Weights of a small transformer language model: MLP 1792 GELU, vocabulary 8618.
Each number is 128 + 32 x the weight over the matrix's rms, rounded and kept within 0 to 255. Layers, rows and columns count from 0.

# layer 3 MLP up, 1792x448, rms 0.0138, rows 1545-1606, columns 336-447
[[121 163 119 113 158 104 137 162 111 128 174 122 147 128 113 121 140 113 108 101 129 156 148 141 110 110 165 126 102 120 130 137 126 156 114 139 116 167 128  98 145 113 144 110 126 113 143 112 139  95 134 120 145 130 125 127 123 167 142 161 122 144 154 141 163 139 113 105 150  80 136 132 104 139 129 135 142 101 162 107 122 139 133 142 148 136 128 132 134 117 136  81 154 106 126 131  99 132 128 138 134 130 135 109 131 154 123 137 129 122  98 169]
 [122 120 136 116 167 138 104 108 145 108 116 172 105 142 139 141 119 121 135 110 134 119 110 134 122 126 124 130 131 132 133 117 115 122 131 102 133  94 120 137 130 127  97 166 123 139 111 124 145 149 152 123 126 146 127 151  65 142 119 139 129 104 152 137 105 114 124 135 115 138  95 143 137 115 122 148 141 146 132 151 110 123 106 115 126 141 102 119 122 135 146  97 156 101 138 142 114 155 134 163 103 124  98 141 139  82 200 135 130 140 151 138]
 [122 135 129 129 102 134 138 153 127 111 154 132 145 119 114 110  85 166 151 129 109 117 147 100 124 156 162 118 139 136 105 141 101 144 124 133 116 149 128 140 114 142 131 111 152 124 127 139 147 106 151 129 140 107 148 129 150 121 134 154 141 188 144 115 130 121 132  67 129 152 146 105 125 124 145 133 145 129 114 127 164 149 132 172 140 129 128 119 104 109 122 144 122 140 116 109  84 123 125  93 154 111 122 136 169 176  71 103 196 119 108 122]
 [ 96 169 154 136 111 177 142 109 125 149 114 144 139 156 142 138 110 147 156 114 128 111 119  98  74 142 162 132  96 155 141 112 108 118 120 110 112 129 112 160 183 127  85 125 117 121  78 153 151 106 165 142 128 143  97 145 123 128 130 116 147 126  66 153 122  95 123  66 131 211 137 142 129 130 108 125  97 148  61 138 140 135 138 135 134 137 114  93 146 117 122 135 136 125 107 127  70 115 134 124  97 109 126 128 133 150 135 129 147 128 126 120]
 [147 125 121 120 140 120 116 101 100 125 134 134  78 135 149 147 113 128 140 109 114 140 126 152 127 131 139 144 139 100 130 139 118 156  82 127 121 124 124 116 143 135 124 155 156 152 114 146 121 168 130 142 150 147  98 117 124 131 110 151 144 162 146 106 101 133 111 162 132 195 134 154 169 136 112 161 144 121 147  76 136 148 150 109 128 137 101 123 106 151 154  98 122 101 168 135 159 112 121 167 130 137 100 128  80 122 209 103 165 139 118 120]
 [ 94 119  91 147 157 145 109 123 132 123 119 136 124 101 110 116 137 139 100 134 125 130 119 165 137  98 130 119 114 122 140 159 136  90 124 102  63 132  97  72 160 113 123 134 137 144 122 113  95 118 125 133  96 140 130 107 151 130 124 100 106 129 142 104 134 145 116 149 159 142 127 158  91 125 122 127 146 111 152 101 111 132 133  97 141 126 126 161 106 144 122 136 118 110  97 132 183 148 123 136 173 126  98 134 112 125 138 141 124 113  85 133]
 [127 151 120 171 143 105 139 166 120 121 119 130 110 119 105 119 102 180 147 108 113 143  98 106 135 135 137 126  45 157 104 126 107 140 113 118 130 156 124  86 138  98 148 125 124  99 151 151 104 119 141 132 111 136 183 108 122 159 112 149 143 156 130 125 107 144 155 102  99 102 145 143 165 142 133 102 167 117 126  90 157 135 120 140 134 157 129 107 104 129 146 125 150 113 108 114 163 101 148 142 166 138  87 144 146 106 140 153  57 166 119 136]
 [134 131 139 117 141 120 146 172 141 120  97 112 164 136  90 121 107 122 119 104 147 127 161 100  94 118 102 123 141  97 119 132  88 149 128 106 129 146 129  84  89 127 107 127 115  88 110 127 165 132 154 117 104 137 123 131 139 137 150 158 144 119 134 121 114 119 122  85 121 117 118  82 115 138 129 130 164 136 113 132 145 107 145 132 131 120 159 159 139  82  91 146 134 134 116 169 122 141 104 178 150 106 129 146 139 141 103 136 114 120 141 156]
 [125 111 143 132 116 142 113 198 112 122  62 122 104 129 151 133 121  88 154 130  88 136 133 124 120 104 130  97 124 109 136  99 105 142  86 132 138 131 131 115 130 123 140 135 151 132 126 156 132 144 145 128  93 100 144 112 106 128 172 148 118 142 124 128 162 142 125  72 124 126 116 135 132 117 141 156 150 131 122  95 149 125  98 152 120 137 151 118 130 129 147  71 158 129 103 132 107 117 119 105 133 136  86 122  95 147 101 127  62 139 147 109]
 [137 104 111 128 137 131 112 115 147 130 147 147 135 117 109  90 122 107 120 129 128 139 119 120 124 130 141 160 126  98 120 121 106 113 128 113 126 125 137 122 138 129 143 100 135 110 110 125 105 103 144 121  97 128 136 133 107 145 111 116 114 116 133 123 114 120 145 125 137 112 103 137 135 119 118 130 136  91 105 137 167 158 108 160 146 144 105 128 129 152 109 143 131 136 124 128 140 129 143 145 152 118 113 119 118 133 156 135 153 145 143 149]
 [125 134 137 109 126 134 159 121 126 141 173 165 101 149 145 124 103 137 150 113 140 121 110  91 112 117 133 154  92 134 121  98 116 128 126 172 173 129 144 142 175 136 135  90 111 115 128 175 170 138 141 120 156 115 153 160 123 144 116 138 101 131 146 116 170 123 141 110 103 164 132 115 127 117 131 125 124 147 150 120 127 109 145 111 135 108 159 105 142 107 139 100 159 137 144 109 106 140  87 134 122  95 103 108 172 132  89 138  89 145 138 166]
 [122 103 144 118 123 162 139 128 107  99 138 142 151 129 116 102 113 117 161 130 133 125 134 125  85 129 130 113 121  88 127 133 109 159 130 103 144 149 127 113 183 145  90 150 121 151  73 129 163 111 115 151 108 134 116 192 110 142 144  94 127 123  99 109 134 128 136 130 135 194 127 136 123 106 142 123  89 109  93 112 186 138 126 132 130  90 188  95 132 119 104 143 133 127  97 120 112 154  93 125 145 119 139 140 136 115 147 138 137 125 152 151]
 [ 51 241  97 123 131  89 201 182 151  48 102  28 255 172  57 172  56 122  47  71 255 134  78  19  99 143 142 167  62 163  41 107  97 102  89 162   2 148  67  86 232 221 219 125 183 193 215  42 229 151 136  78 162 143 160 120 127  42 202 151  64 169 172 140  75 122  96 102 255 141 202 136 112 123 191 144  53 135  32 136 153  31 120 104 111 138 120  77 120 136 255 207 103  28  92 167 131 111 139 150  77 249 184  77 113  98   0 169 117 190 163 123]
 [109 175 209   0 116 175  62 159 139 166 106 112 134 143 172 156 115  52 110   0  99  42  90 125  25 153 235 111 112 117 255  55   0  76 206  85  58 255  96  48 138 117 165 126 205  12 227 164 213 152  97 115  78 143 218 199  32 173 136 172 164  38 116 131 168 123  56 157 135 107 157 114 133 117 125 126  59 190  61 126  20  92 181 128 165  87  93 161  63 130  58 134 154 105 197 152 163 111 111 155  28  78 180 139 129  59   8  74  63  80 117  92]
 [149  94 102  95 140 111 129 113 127  90 146 137  71 102 133 115  95 156 148 142 105 133 129 166 137 151 119 134 151  84 139 131 114 130 135 120 147 130 124 110 135 157 137 151 120 170 134 109 122 134 139 138 132 127 168 130 135 112 119 183 115 143 109 126 140 110 127 107 115 131 154 123 162 119 168 150 100 117 171 139 131 179 118 112 119  97 154  92 120 127 137 104 131 123 127 132 166 104 113 125 100 134 144 131 131 123 149 105 116 116  91  93]
 [126 104 117 107 119 113 147 150 125 141 102 133 165 131 128 117 134 142 147 114 129  99 115 112  87 168 151  94  59 206 127 136 135 126 119 138 102 115 122 156 109 115 146 134 167 105 125 152 103 134 127 139 117 113 137 121 123 113 135 117 129 157 146 135 129 130 126 163 122 141 132 124 118 143 119 135  99 122 131 100 166 136 124 166 129 131 115 139 148 126 126  88 127 165 129 131 135 153 152 112 171 136 112 121  93 195 117 126 172 111 111 122]
 [143 100 127  83 162 165 144 118 139 105 132 112 158 118 130 103 110 119 174  99 127 113 148 101 104  90 152 132  81 132 117 136 122 122 147 116 188 155 119 104 142 109 131 116 104 119 106 151 137 104 133 136 144 134 129 186 101 152 133  96 111 159 121 112 118 147 137  91 119 114 117 129 131 136 129 117 151 125  50  86 173 175 139 133 131 154 163 122 126 162 113 133 133 125 122 122 146 116 122 122 143 139  72 122 165 135 136 125  16 152 147 162]
 [120 127 161 108 139 121 145 110 152 143 116 159 111 134 115 126 115 130 118 142 125 133 138 112 138 138 103 126 155 177 132 137 137 130 143 135  84 114 119 104 124 145 148 109 120 156 131 138 129 140 124 121 161 112 137 136 118 134 131 114 112 133 110 175 127 138 124 115 115 183 137 139 150 131 130 107  88 137 126 177 126 161 114 132 143 138 129  89 180 134 138  89 141 126 121 116  97 141 134 139 106 116 105 124 128 152 116 101 134 136 148 125]
 [104 134 136  91  88 106 113 118 115 125 151 115 119 135 137 119 118 132 149 106 129 105 120 116 124  57 129 140 162  76 121 131 125 132 111 119 157 113 135 121 128 118 116 141 124 139 122 166 116 141 132 120 120  97 133 152 111 138 142 131 106 171 107 104 142 147 115  95 104 114 134 123 143 123 156 195 136  94 123 138 152  95 141 147 120 165 134 101 150 104 120 110  94 131 119 170 125 122 134 121  89 143 129 107 113 111 146 134 174 155 132 141]
 [ 82  90 162 187  62 205  93 127 140 161 144 117 118  83 141 132  66 181 143 189 255  56 142 130  50  88 114  71  98 179 135  88  95 166 154  77 107 109 140  42 149 187 187  91  96 115 120  87  60  70 255 122  85 147  33 173 118  75  99 102  69 246 192 156  76 253 166 132 160 140  90 145   0  49  69 146 154  93  39 162 221 177 190 125 158 155 151  90 123  96  96  75 144  96 142 171  11  25 230 110 196 195   0 141 101 104 149 183  37 212 161 254]
 [115 130 131 159 111 138 113 127 122 138 154 122  90 145 118 141 111 118 142 128 128  92 107  98 122 124 113 148 109  89 132 121  97 153 114 117 162 131 127 123 170 142 132 137 120 117 111 138 107 115 119 140 177 160 108 142 126 111 133 135  98 142 157 119  93 125 136 118 115 174 135 127 126 130 135 135 126 125 105 109 110 138 120 133 127 110 165 124 134 120 117 138 149  93 107 142 136 120 110 127  98 105  89 145 124 117 135 136 100 161 126 145]
 [ 98 149 128 138 143 191 122 140 141 110 124 119  97 112 123 141 116 157 107 140  97 141 118 128  93 126 114 139 136 124 124 130 137 117 108 109  97 153 144 125 121 150 106 131 112 134 133 159 113 105 148 128 123 118 142 114 119 129 179 136 147 148 165 144 128 152 132  50 117 137 116 111 129 150 114 136 126 108 144 112 137 142  95 106 130 130 144 135 139 133 132 148 101 110 115 146 167 137 122  98  85 118  82 130 138  98 176 126 117 159 138 128]
 [124 147 132 111  92 124  90 123 116 114 164 124 142 130 108 139 125 119 129 146 101 120  97 131  86  91 158 122 135 135 128 124 116 130 122 123 150 159 106 140 138 127 134 144 117 131 114 120 148 130 153 125 126 102 137 130 123 132 150 139 127 129 110 126 118 150 138 119  96  92  93 165  97 113 111 112 122 131 132 121 107 123 128 156 133 117 124 133 123  97 124 117 131 106 112 158  85 122 110  96 160 131 141 123 154 110 100 118  75  91 135 123]
 [164 116 104 118  95 116 141 123 141 103 142 125 111 130 133 128 100 119 146 134 120 145 175 124 113 126 143 160 140 112 129 101 114 123 125 102 136 101 136 120  97 121 141 142  95 120 156  96 119 147 120 116 125 157 103 109 122 108 122 159 144 138 160 136 126 118 131  86 116  84 160 129 156 106 124 100 155 118 162 135 114  96 123 123 133 118 100 136 147 112 148 112 150 126 115 149 120 130 144 144 121 139 138 151 155 137 165 138 153 129 118 131]
 [123 148 129 126 168 145 162 104 147 131 152 131 128 133 129 109 111 156 177  92 131 133 169 120 165 101 127 140 100 140 103  93 151 113 125 120 137 126 139 121 138 142 116 158  96 127 160 107 129 116 148 124 106 125 126 146 120 116 180 137 101 122 162 102 157 139 126 128 104  82 156  93 172 129 132  88 167 145 144 137 111 137 127 135 127 139 171  89 102 113 126 120 131 151 107 105  82 122 125 130 120 121 133 105 140 139 124 133  93 147 133 128]
 [148  94 118 126 109 121 100 149 111 130 123 133 120 144 191 124 105  88 135 131 100 150 149 144 131 118 147 127 137  95 117 152 140 113 112 128 136 136 127 134 174 140 117 154 136 163 164 139 120 154 110 123 133 130 102 120 130 156  99 182 128 125 118 121 164 106 129 110 164  66 138 154 143 103 143 138 132 133 167 158 137 103 102 120 121 109 130  98 130 148 145 118 119 132  90 135 119 112 119 142 153 129 122 111 131  45 146 124  70 163 139 118]
 [ 94 114 145 111 111 125 130 138 146 131 114 107 130 102 123 134 102 127 126 107 131 107 133  89 107 117 160 111 132 126 123  80 107 136 124 127 131 129 143  83 122 146 123 127 131 141 124 128 132 141 126 136 140 122 152 138 107 175 136 135 134 146 104 131 127 113 144  70 136 142 108 160 134 126 118  87 113 120  86 137 141 127  89 144 151 140 150 132 145 121 131 125 144 131  79 124  83 137 137 131 148 112 115 125 144 116  86 142 200 127 125 159]
 [ 96 109 176 132  78 159 127 124 127 119 172 128 129 115 121 120 100 131 136 116 139 139 161 105  92  85 135  94 124 154 141 128 132 130  93 113 128 117 114  77 126 131 123 118 103 158 176 123 144 146 168 126 140 115 131 127 174 141 163 129 123 161 151 125 147 163 133  86 144 130 135 120  93 131 123 124 153 130 107 104 152 117 155 130 123 146 156 105 142  97 137 144 134 128 118 136 115 142 129 111 148 120  82  97 107 158  51 124 140 131 154 113]
 [109 119 113  85 136 157 101 146 114 130 127 116 183 132 114 126 119 133 112  99 145 127 130 122 128  93 127 107 129 147 156 144 115 135 134 121 149 127 115 124 110  90 124 125 151 116 143 136 138 112 152 121 123  93 135 162 118 141  89  86 108 142 115 109 127 154 142 144 111  57 123 138 101 130 121 111 116 109 102 117 134 133 169 135 126 114 113 147 119 117  79 138 114 144 126 120 118 145 133 134 151 129 163 131 138 144  90 141 158  91 158 160]
 [ 71 128 138 158 118 158 151 130 129 125 146 135 124  97 138 121 134 116 111 145 130 133 113 106 104 120 145 144 186 121 129 129 137 140 113 115 115 122 138 107 140 156 146  89 125 127 117 109 132 106 160 127 129 152 140 109 119 162 120 140 111  98 140 121 129 132 129 154 127 157 129 122 141 131 106  90 114 159 127 108 129 104 113 107 152 127 132 102 167  91 126 111 142 111 108 127 135 164 155 138 145  93  96 127 120 133 116 144 152 154 114 148]
 [136 128 138 123 102 133 121 106 114 107 187 150 151 143 119 150 137 140  86 106 125 122 115 112 129 108 122  98 118 136 140 113 140 114 139 145 138 137  96 136 115 148 146 107 113 117 100  99 121  95 106 113 136 121 158 123 137  98 153 135 145  84 104 148 131 125 133 118 132  90  82 152  99 115 130  94 115 182 128 127  89 118  92 121 116  91 149 118 141 117 124 134 143 135 153 166 118 116 112 150 113 130 102 130 109  93  90 116 154  92 139 117]
 [101 133 145  93 101 151 132 103 103 165 122 138 118 155 130 132 111  98 114  88 146 135 132 118 153 110 109  95 179 145 126 140 142 121 139 101 121 148 154 147 164 140 136 119 138 134 156 166 109 158 150 109 133 100 133 108 129 144 143 137 117 138 117 116 153 157 113 142 121  87 124 134  89 125 147 133 147 142 110 122  86 112 133 108 140 140 134 151 136 146 139 143  86 126 119 134 122 115 117 123 149 132  95 105 119 131  65 122 123 107 155 111]
 [116  98 133 136 139 150 139 125 149 113 106 141 103  91 100 102 138 118 107 133 147 131 163 118 119 132 117 114 137 111 125 141 130 156 124 113  75 132 146  96 128 141 130 100 108 132 184 133  84 129 149 111 114 125 122 138 142 157 146 179 138 119 162  96 109 132 127 131 165  80 126 136 112 128 110 154 155 143 110 128 124 127 150 130 136 134  97 163  87 118 121 126 134 133 118 109 103 135 184 114 134 118  96 146 151 149 109 130 114 116 112 134]
 [137 142 149 113 162  99 148 133 112 146 109 129 176 141 176 111 123 107 116  85 123 125 109 106 112 112 135  92 137 178 138 149 173 141 108 125  93 150 115 122 143 104 111 100 115 132 141 146 161 138 129 127 122  82 122 142 129 138 141 107 137 101 123 137 150 146 133  84 152 154 128 111 115 128 130 113 117 155  85 130  82 154 133 147 160 107 160 144 171  94 135 149 159 149 119 119  93 127 142  99 125 121 124 117 115 158 119 134 181  93 139 131]
 [137 125 109 107 161 125 121 119 127  92 176 145 112 132 154 102 143 113 131 119  85 109 105 129 104 129 152 139 126 127 113  79 138 113 108 108 119 125 154  94 141 150 133 121 111 136 102 129 106 101 162 139 118 129 135 128 126 152 122 153 118 115 141  99 139 120 127 103 122 144 128 144 131 114 146 132 151 116 141 114 117 127 104 114 135 117 171 166 117 133 147 113 124 110  99 121 153 137 135  96 142 109 130 149 144  79 168 141 115 172  86 126]
 [111 123 148 141 151 139 112 134 148  99 142 132 130 149 124  94 125 136 137 108 154 134 100 103 108 143 129 139 164  98 120 114 114 156 153  86 103 137 128 101 120 149 104 114 122 135  93 125 129 106 161 137 116 138 126 139 120 136 115 171 142 107  94 102 111 114 144  91 117 181 150 148 126 127 135 143 116 133 127 153 170 115 102 123 134 113 179 108 128 119 118 182 131  96 106 140 110 159 128 108  81 128 156 175 118  58 169 118 137 166 133 136]
 [115 128 113 113 143 147 125 162 132 144  70 123 173 147 146 116 117 145 153 134 136 120 151 122 116 125 117 125 127 148 118 128 122 139 128 127 113 109 123  90 148  98 112 145 149 106 134 150 132 126 153 148 133  89 130 145 139 142 132 100 132 130  93 114 130 106 140  66 105 104 140 138 130 124 128 100 156 122  76 130 172 111 129 139 132 129 148 129 130 138  95 131 115 145  78 101 146 146 152 158 115 109 179 136 157 119 121 135 156 118 172 156]
 [123 133 160 100 109 122 150 124 145 141 119 124 165 140 147 128 114 133 146 162 108 122  99 113  81 156 151 127 134 153 133 112 135 110  83 138 104 136 139 154 159 151  99 124 117 143 122 141 138 105 123 136 129 106 130 135 160 137 150 133 130 127 111 136 130 102 151  16 138 177 165 106 140 136 150  99  91 124 140 145 143 116 122 118 139  90 136 129 149 111 118 132 121 137  97 110  64 149 116 131 113 117 148 142 157 116  78 149 173 105  83 147]
 [ 85 120 228  61 103 138  94 119  97 115 171  72 125 105  98 144  79 112 100  94 123 134 142  78  21 113  72 129  85 140 170 101  77 143 129  56  97 159 110  79 188 172 171  99 117  97 124 157 176 134 136 142 112 113 109 255 109 214 228 129 154 157 120 148 139 187 109 183 124  97 168  94  62  95 189 109  77 141  83 142 136  78 197 178 160  95 132 100 160  64 164 101  91  72 179 162  75 108  78 130 157  85 118  82 159 145  44 185 122 144  99 191]
 [133 158 121 114 166 141 136 124 108 116 136 113 110 139 113 104 168 162 146 155 117  87  99 118 104 110 119 134  76 122  99 119 114 130 105 122  89 116 109 115 181 100 129 108 104 103 139 133 127 112 153 140 136 124 132 130 120 128 131  95 118 127 119 140 120 145 118 149 124 150 139 122 116 128 116 158 144 109  47  89 125 122 128 125 126 158 110 106 138  95 109 110 151 136 125 140 130 111 156 129 130 108  85 130 164 167 167 134  52 121 117 143]
 [103 154 170 221  76 137 125 223  77 188  82 161  75 169 140 185 185  92 118 161 134 195 217  62  61 101 111  78 152  90  54  27  74 206 123 166  78  42  59  88 215  72 140 116 135 158 194 141 216  88  29 138 104 118  61 130  83  97 144  77  95 236 144  81 150  94 162  77 198 178 159  77 190 180 166 109  66  69  63 149 153 222 151 142 152  83 143 155 224  57 104  97  85  66  86 156 143 208 202 134 181 178  94 217 112 172 166 255  92 186  95  99]
 [161 132  95 134 150  95 120 144 145 139 112 124  91 152 141 122  78 167 138 122 124 115 115 115 127 106 137 146 103 175 117 119 125 129 101 116 106  95 120 110 153 106 140 108 137 115 164 155 146 162 148 128 117 145 161 125 162 128 123 159 144 125 120 138 126 133 134  49 106 126 150 120 157 122 124 125 137 145 142 146  98 104 125 131 113 122 153 111 117  69 155 144 144 131 105 137 118 125 154 118  91 121 132 113 139 110 115 158 136 110 119 127]
 [131 160 128 174 127 170 158 127 129 115 157 125 149 122 131 126 149 150 106 121 147 131 122 119 148 137 143 106 126 152 116 129 161 135 142 157 132 114 119  79 104 136 132 114 101 108 129 123 124 151 144 115 140 117 106 118  94 133 141 123 133 139 192 176 107 141 116 191 156 137 127  88 106 130  90 112 109 146 149 136 127 156 117 131 133 175 120 125 183 114 161 144 162 132 158 125  80 130 152 128 135 126  25 140 139 190 126 123  87 155 110 130]
 [135 132 123 131 103 134 105 117 111 115 149 129 142 150 161 135 142 136 107 102  92 130 142 134 145 104 110 120 158 118 122 123 138 123 109 158 112 136 131 112 131  98 131 141 127 152 135 129 129 108 110 116 117  98 144  98 135  99 168  97 125 129 144 149 150 132 108  64 142  63  97 141 127 137 144 153  75 108 141 117 104 130 136 107 140 132 131 165 136 123 112  97 110 132 166 133 115 115  96 115 105 133 126 109  95 158 133 122 117 142 124 126]
 [ 53 212  95  82 247 167  23 136 104  36 130  43 201 125  34 133  51 179  91  87 168 159  13  53  84 135 165 161  80 153  95  95 228  83 146  24   0 141 162 138 119 152 110 137 161 171 143  40 177  94 135  78  43 172 129 191 131  17 196 134  79 204 126 137 200 203 156 156 154  44 238 133 184 133 177 195  67 231  92 198 199 195 123 173 119 152 254   1  59  68 255 118 142  13 177 201 200  94  98 163 147 147 102 132 101  64 159 205 194 255 144 136]
 [124 123  86 116 129  91 116 138 126 124 140 117 123 117 155 140 130 121 136 104 134 133 121 145 129 117 140 123 162 106 128 125 141 120 108 129 134 116 136 119  97 118 138 144 160 118 137 121 118 110 117 126 116 141 152 155 119 103 135 154 108 141 171 126 159 161 145 136 105  50  97 126  83 125 144 139 136 115 150 118 140 135 149 131 131 102 147 131 101  98 142 136 144 136 132 141 137 139 110 138  74 130 135 116 107 152  92 122 128 118 146 115]
 [124 113 193  77 109 150 122  99 134 151 121 141 124 191 120 104 139  94 126 158 101 107 183 105  51 131 126  83 203  97  85  92 158 109 107 128  87 127 139  57 183 160 124 126 101  94 139 198 154 157 166  93 148  50 129 139  88 189 107 110  83 143 111 133 175 140  87 174 117 192 158 119  98  46 164 111  59 121  52 193  49  65 184 122 123 190 140 134 120  91 108 209  89 139 136  93  68  71 106 126 114  90 173 151 150 141 113 105  16  73 146 111]
 [ 79 139 216 118 119 155 109  76 102 132 158 113 165 159 121  98 138  68 115 178 108 133 124 120  40 155 119  82 125 141 173  91 182 143 114 170  71 128 100  80  91 108 115 138 124  82 130 198 170 135 142 111  89  72 149 141 103 137 105 174 127 121 125 104 122 129 126 201 154 103 136  50  95  50 221  98 133 112  78 159  48  96 121  78 114 116 147 157 158 142 115  57  77 130 126 109 116  87 120  95  26 120 178 114 167  84  30 125 146  76 133  87]
 [ 77 136 110 116 123 148 119 130 128 143 125 138 117 113 106 137 142 156 144 121  86 117 116 131  96 156 127 124 100 168 146 118 156  86  89 135 131 126 129 141 114 129 138 164 101 121 150 105 125 125 165 126 124 127 140 127 133 113 135 146 121 149 152 147 133 124 118 195 146  95 116 147  79 109 108 152 123 134 130 100 118 118 135 108 110 103 119 122 142 116 136 102 158 119 124 149  86 154 107 149 101 118 112 137 139 109 121 133  51 112 105 127]
 [108 141 115 128  76 170 136 133 134 132 157 179 136 152 111 120 103 117 113 109 137 152  98 137 100 120 103  93 120 116 116  90 109 126 152 126 149 127 128 112  88 144 141 170 125 127 102 121 130 136 133 132 139 135 150 125  92 127 109 147 126 125 121 137 133 104 125  99 138 135 148 135 103 108 109 101  87  89 134 127 118 119 127 120 136 102 114 102 173 130 152 112 135 121 134 132  99 137 111  94 154 129  98 162 146  85 119 131 150  86  83 138]
 [129  98 142 130 125 152 146 137 141 140  98 154 125 102 160 122 102 140 167 154 148 134 132 112 111 122 146 155 134 137 127 136 124 165 114 120 151 122 127 176  98 129 126 138 129 119 142 168 163 127 125 120 124 138 133 112 117 126 104 183 107 127 125 155 128 118 133  84 113 165 129 148 160 135 110 126 149 132 133 157 162 115 125 165 125 125 156  86 129 106 143 135 155 133 127 135  72 120 121 128  86 128 118 105 115  94 104 149 121 144 143 119]
 [130 141  98  92 170 122 119 139 126 122 172 137 174 149 134  97 115 155 119 109 171 110  76 124  94  93 121 145 110 131 138  92 118 138 149  88 162 124 121 124 133 123 123  96  95 111  54 151 169 119 156 129 127 135 148 144 118 131  80 140 120 116 101 153 118 119 157  96 116 166 140 138 126 136 140 136 115 109 106 155 162 123 140 119 134 106 159  96 143 112 126 165 127 115 127 132 146 142 136 138 107 107 146 161 168 118 125 160 139 117 108 154]
 [118 110 116  89 166 101 136 149 120 136  96 117 151 137 135 116 141 117 119  99 138 126 162 132 118 135 130  89 146 139 127 128 154 124  91 111 109 145 171 144 106 128 123 153 148 121 172 161 138 135 162 115  90 125 118 150 118 148 137 145 149 137 161 126 120 145 104 209 133 100 135 157 120 136 137 162 137 148 128 108 134 116 141 136 133 117 118 146 103  98 118 144 126 146 130 143 100 143 148 136 115 123 100 147  96 112 194 133  97 121 129 108]
 [107 255 141  79 170 169 153   0 214 255 255 132 174  77  71 132  95 251 237 144 214  45 197   1   0  32 255 129 100 101 255  79  56  37 127 122  97 181 162  24 136  32 172  70  84  62 112 189  77 107 174   0  34  70 255 135 222 184  39 149 196  70 248 184 152 166 133  47 124  47 221  56 143  14  64  55 205 183 159  54 134 120  75 255 255 100 108   0 158  41  62 171  60  31 176 255 185 180 130 166  47 123 105   1 119 119 255  74 108 210 131 190]
 [100  61 102 217 182 113  73   0  58 142  94 228 123 135 154 211 106 161 193 255 184 244 207  85 135   0 238   0 169 147 191  99  12  44  79  58 153  33 109 119 168 195  75 111  89 152 125 121  96 145   0  80 112   0 175 103 162 255   0  77 148 251 255  71 180 187 170  71 120   0 255  96 255  25  98 104 255 101 190 181 205 161  97 180 106  63  48 102 120 212 124  98 108  70 219 111   7 106 146 202 218 188  68 127  63 104 171  97 104 108 145   0]
 [119 129 160 145 141 138 150 151 132 100 153 101 142 125 131 113 132  96 101 108 121 119 119 120  67 102  96 111 135 146 140 109 144 148 122  94  90 159 124  78 113 117 142 100  89 117 139 126 131 141 174 125 142 109 159 159 103 142 179  82 122 135 153 131 135 169 159 143 126  85 116 136 115 112 123  97 133 147 145 103 115 138 129 134 131 106 169 140 125 106 149  99 152 117 130 133 122 144 134  82 146 114  99 132 198 142 127 140 110 107 156 162]
 [155 127 102 124 158 134 140  99 137  95 170 170  73 131 111  83  95 139 160  82 105 121 125 118 116 126 118 154  95 111 116  90 118 127 143 118 172 109 116 124 148 140 164 112 120 141 106 116 116 137 126 119 118 139 134 116 127 131  97 155 120 129 128 116 152 103 114 115 113 135 140 106 162 116 101 129 148 112 183 134 146 128 124 111 136 153 144  99 136 115 142 114 140 141 113 128 104 127 121 113  96 116  73 122 119 129 169 120  77 153  92 120]
 [118 155  71 123 103 136 120 148 125 116 143 131 109 114  79 104 118 143 128 128 100 116 110 114 111 108 128 134  98 118 116 132 118 150 102 138 154 145 150 167 129 124 164 118 132 122 151 144 151 125 126 131 132 144 131 169 140 121 134 133 119 176 134 113 137 149 151  70 124 121 142 123 126 111 126 118 123 136 170  61 143 145 158 157 106 103 154 107 132  99 133 130 155 148 111 105 150 122 127  72 125 145  77  83 142 173 140 156  72 144 107 132]
 [ 89 115 145  78 137 124  95 143 117  93 121  80 119 154 129  96 103 152 163 130 120  93 109  99   1  99 119 119  95 164 125  72 101  92 143  64 151 191 107  38 161 154 136  67  80 111 117 157 168 130 199 128 117 115 145 151 138 147 201 136 111 146  99 167 143 158 122  81 145 176 175 126  56 105 113 103 156 165  51  99 201 120 157 155 131  98 240  94 142 117 122 115 157 116  93 150 136 129 101  58 107 125 114 154 182 106  15 159  90  67 136 160]
 [116 136 162 122 145 129 154 162 138 152 115 113 156 106 133 141 103 105 115 108  83 131 123 108  96 138 139 119  99 157 123 103 123  94  74 104 117 125 131 115 147 100 113 125 146 105 129 156 149 136 179 142 127 136 132 103 152 149 132 135 168 176 111 135 131 120 151  73 127 130 158 140 148 137 130 126 139 141 169  85 144 144 104 113 149 119 143 137 124 125 110 141 129 120  74 141 159 136 132 137 124 143  89 113 114 140 168 134  75 172 128 112]
 [107 146 152 109 125 168 125 108 148 115 115 148 115 132 129 114 140 125 123 159  82 110 161 127 105 103 129 111  90 125  78  93 128 111  94 143 108 151 138 103 125 145 122 160 110 150 163 154 117 118 111 119 118 109 166 133 108 136 174 118 134 131 161 116 128 144 123  89 126 146  96 114 128 127 116  91 130 137 116 140 158 160 101 122 142 137 126  96 134  94 122 107 129 147 113 108 119 130 148 164 144 134  88 141 147 125 155 117  79 119 136 152]
 [154 121 121 199 117 140 166 140 171 143  94 135 136 105 224 103 130 158 148 136 139  76  84 117 109 166 144 152  77 208  90  87 133 112 156 147  84 152 148 143  68 120 135 124 158 103 149 113 138 156 206 127  80 139 173 109 141 134 103 144 149 121 132 140 135  88 125 139 104 173 125 121 118 154  73 134 201 150 138  80 105 145 100 158 145 136 176 109 145 127  83 193 199 179 122 131  52 162  93 119  99 106 167 131 179 108 175 152 167  83 159 103]]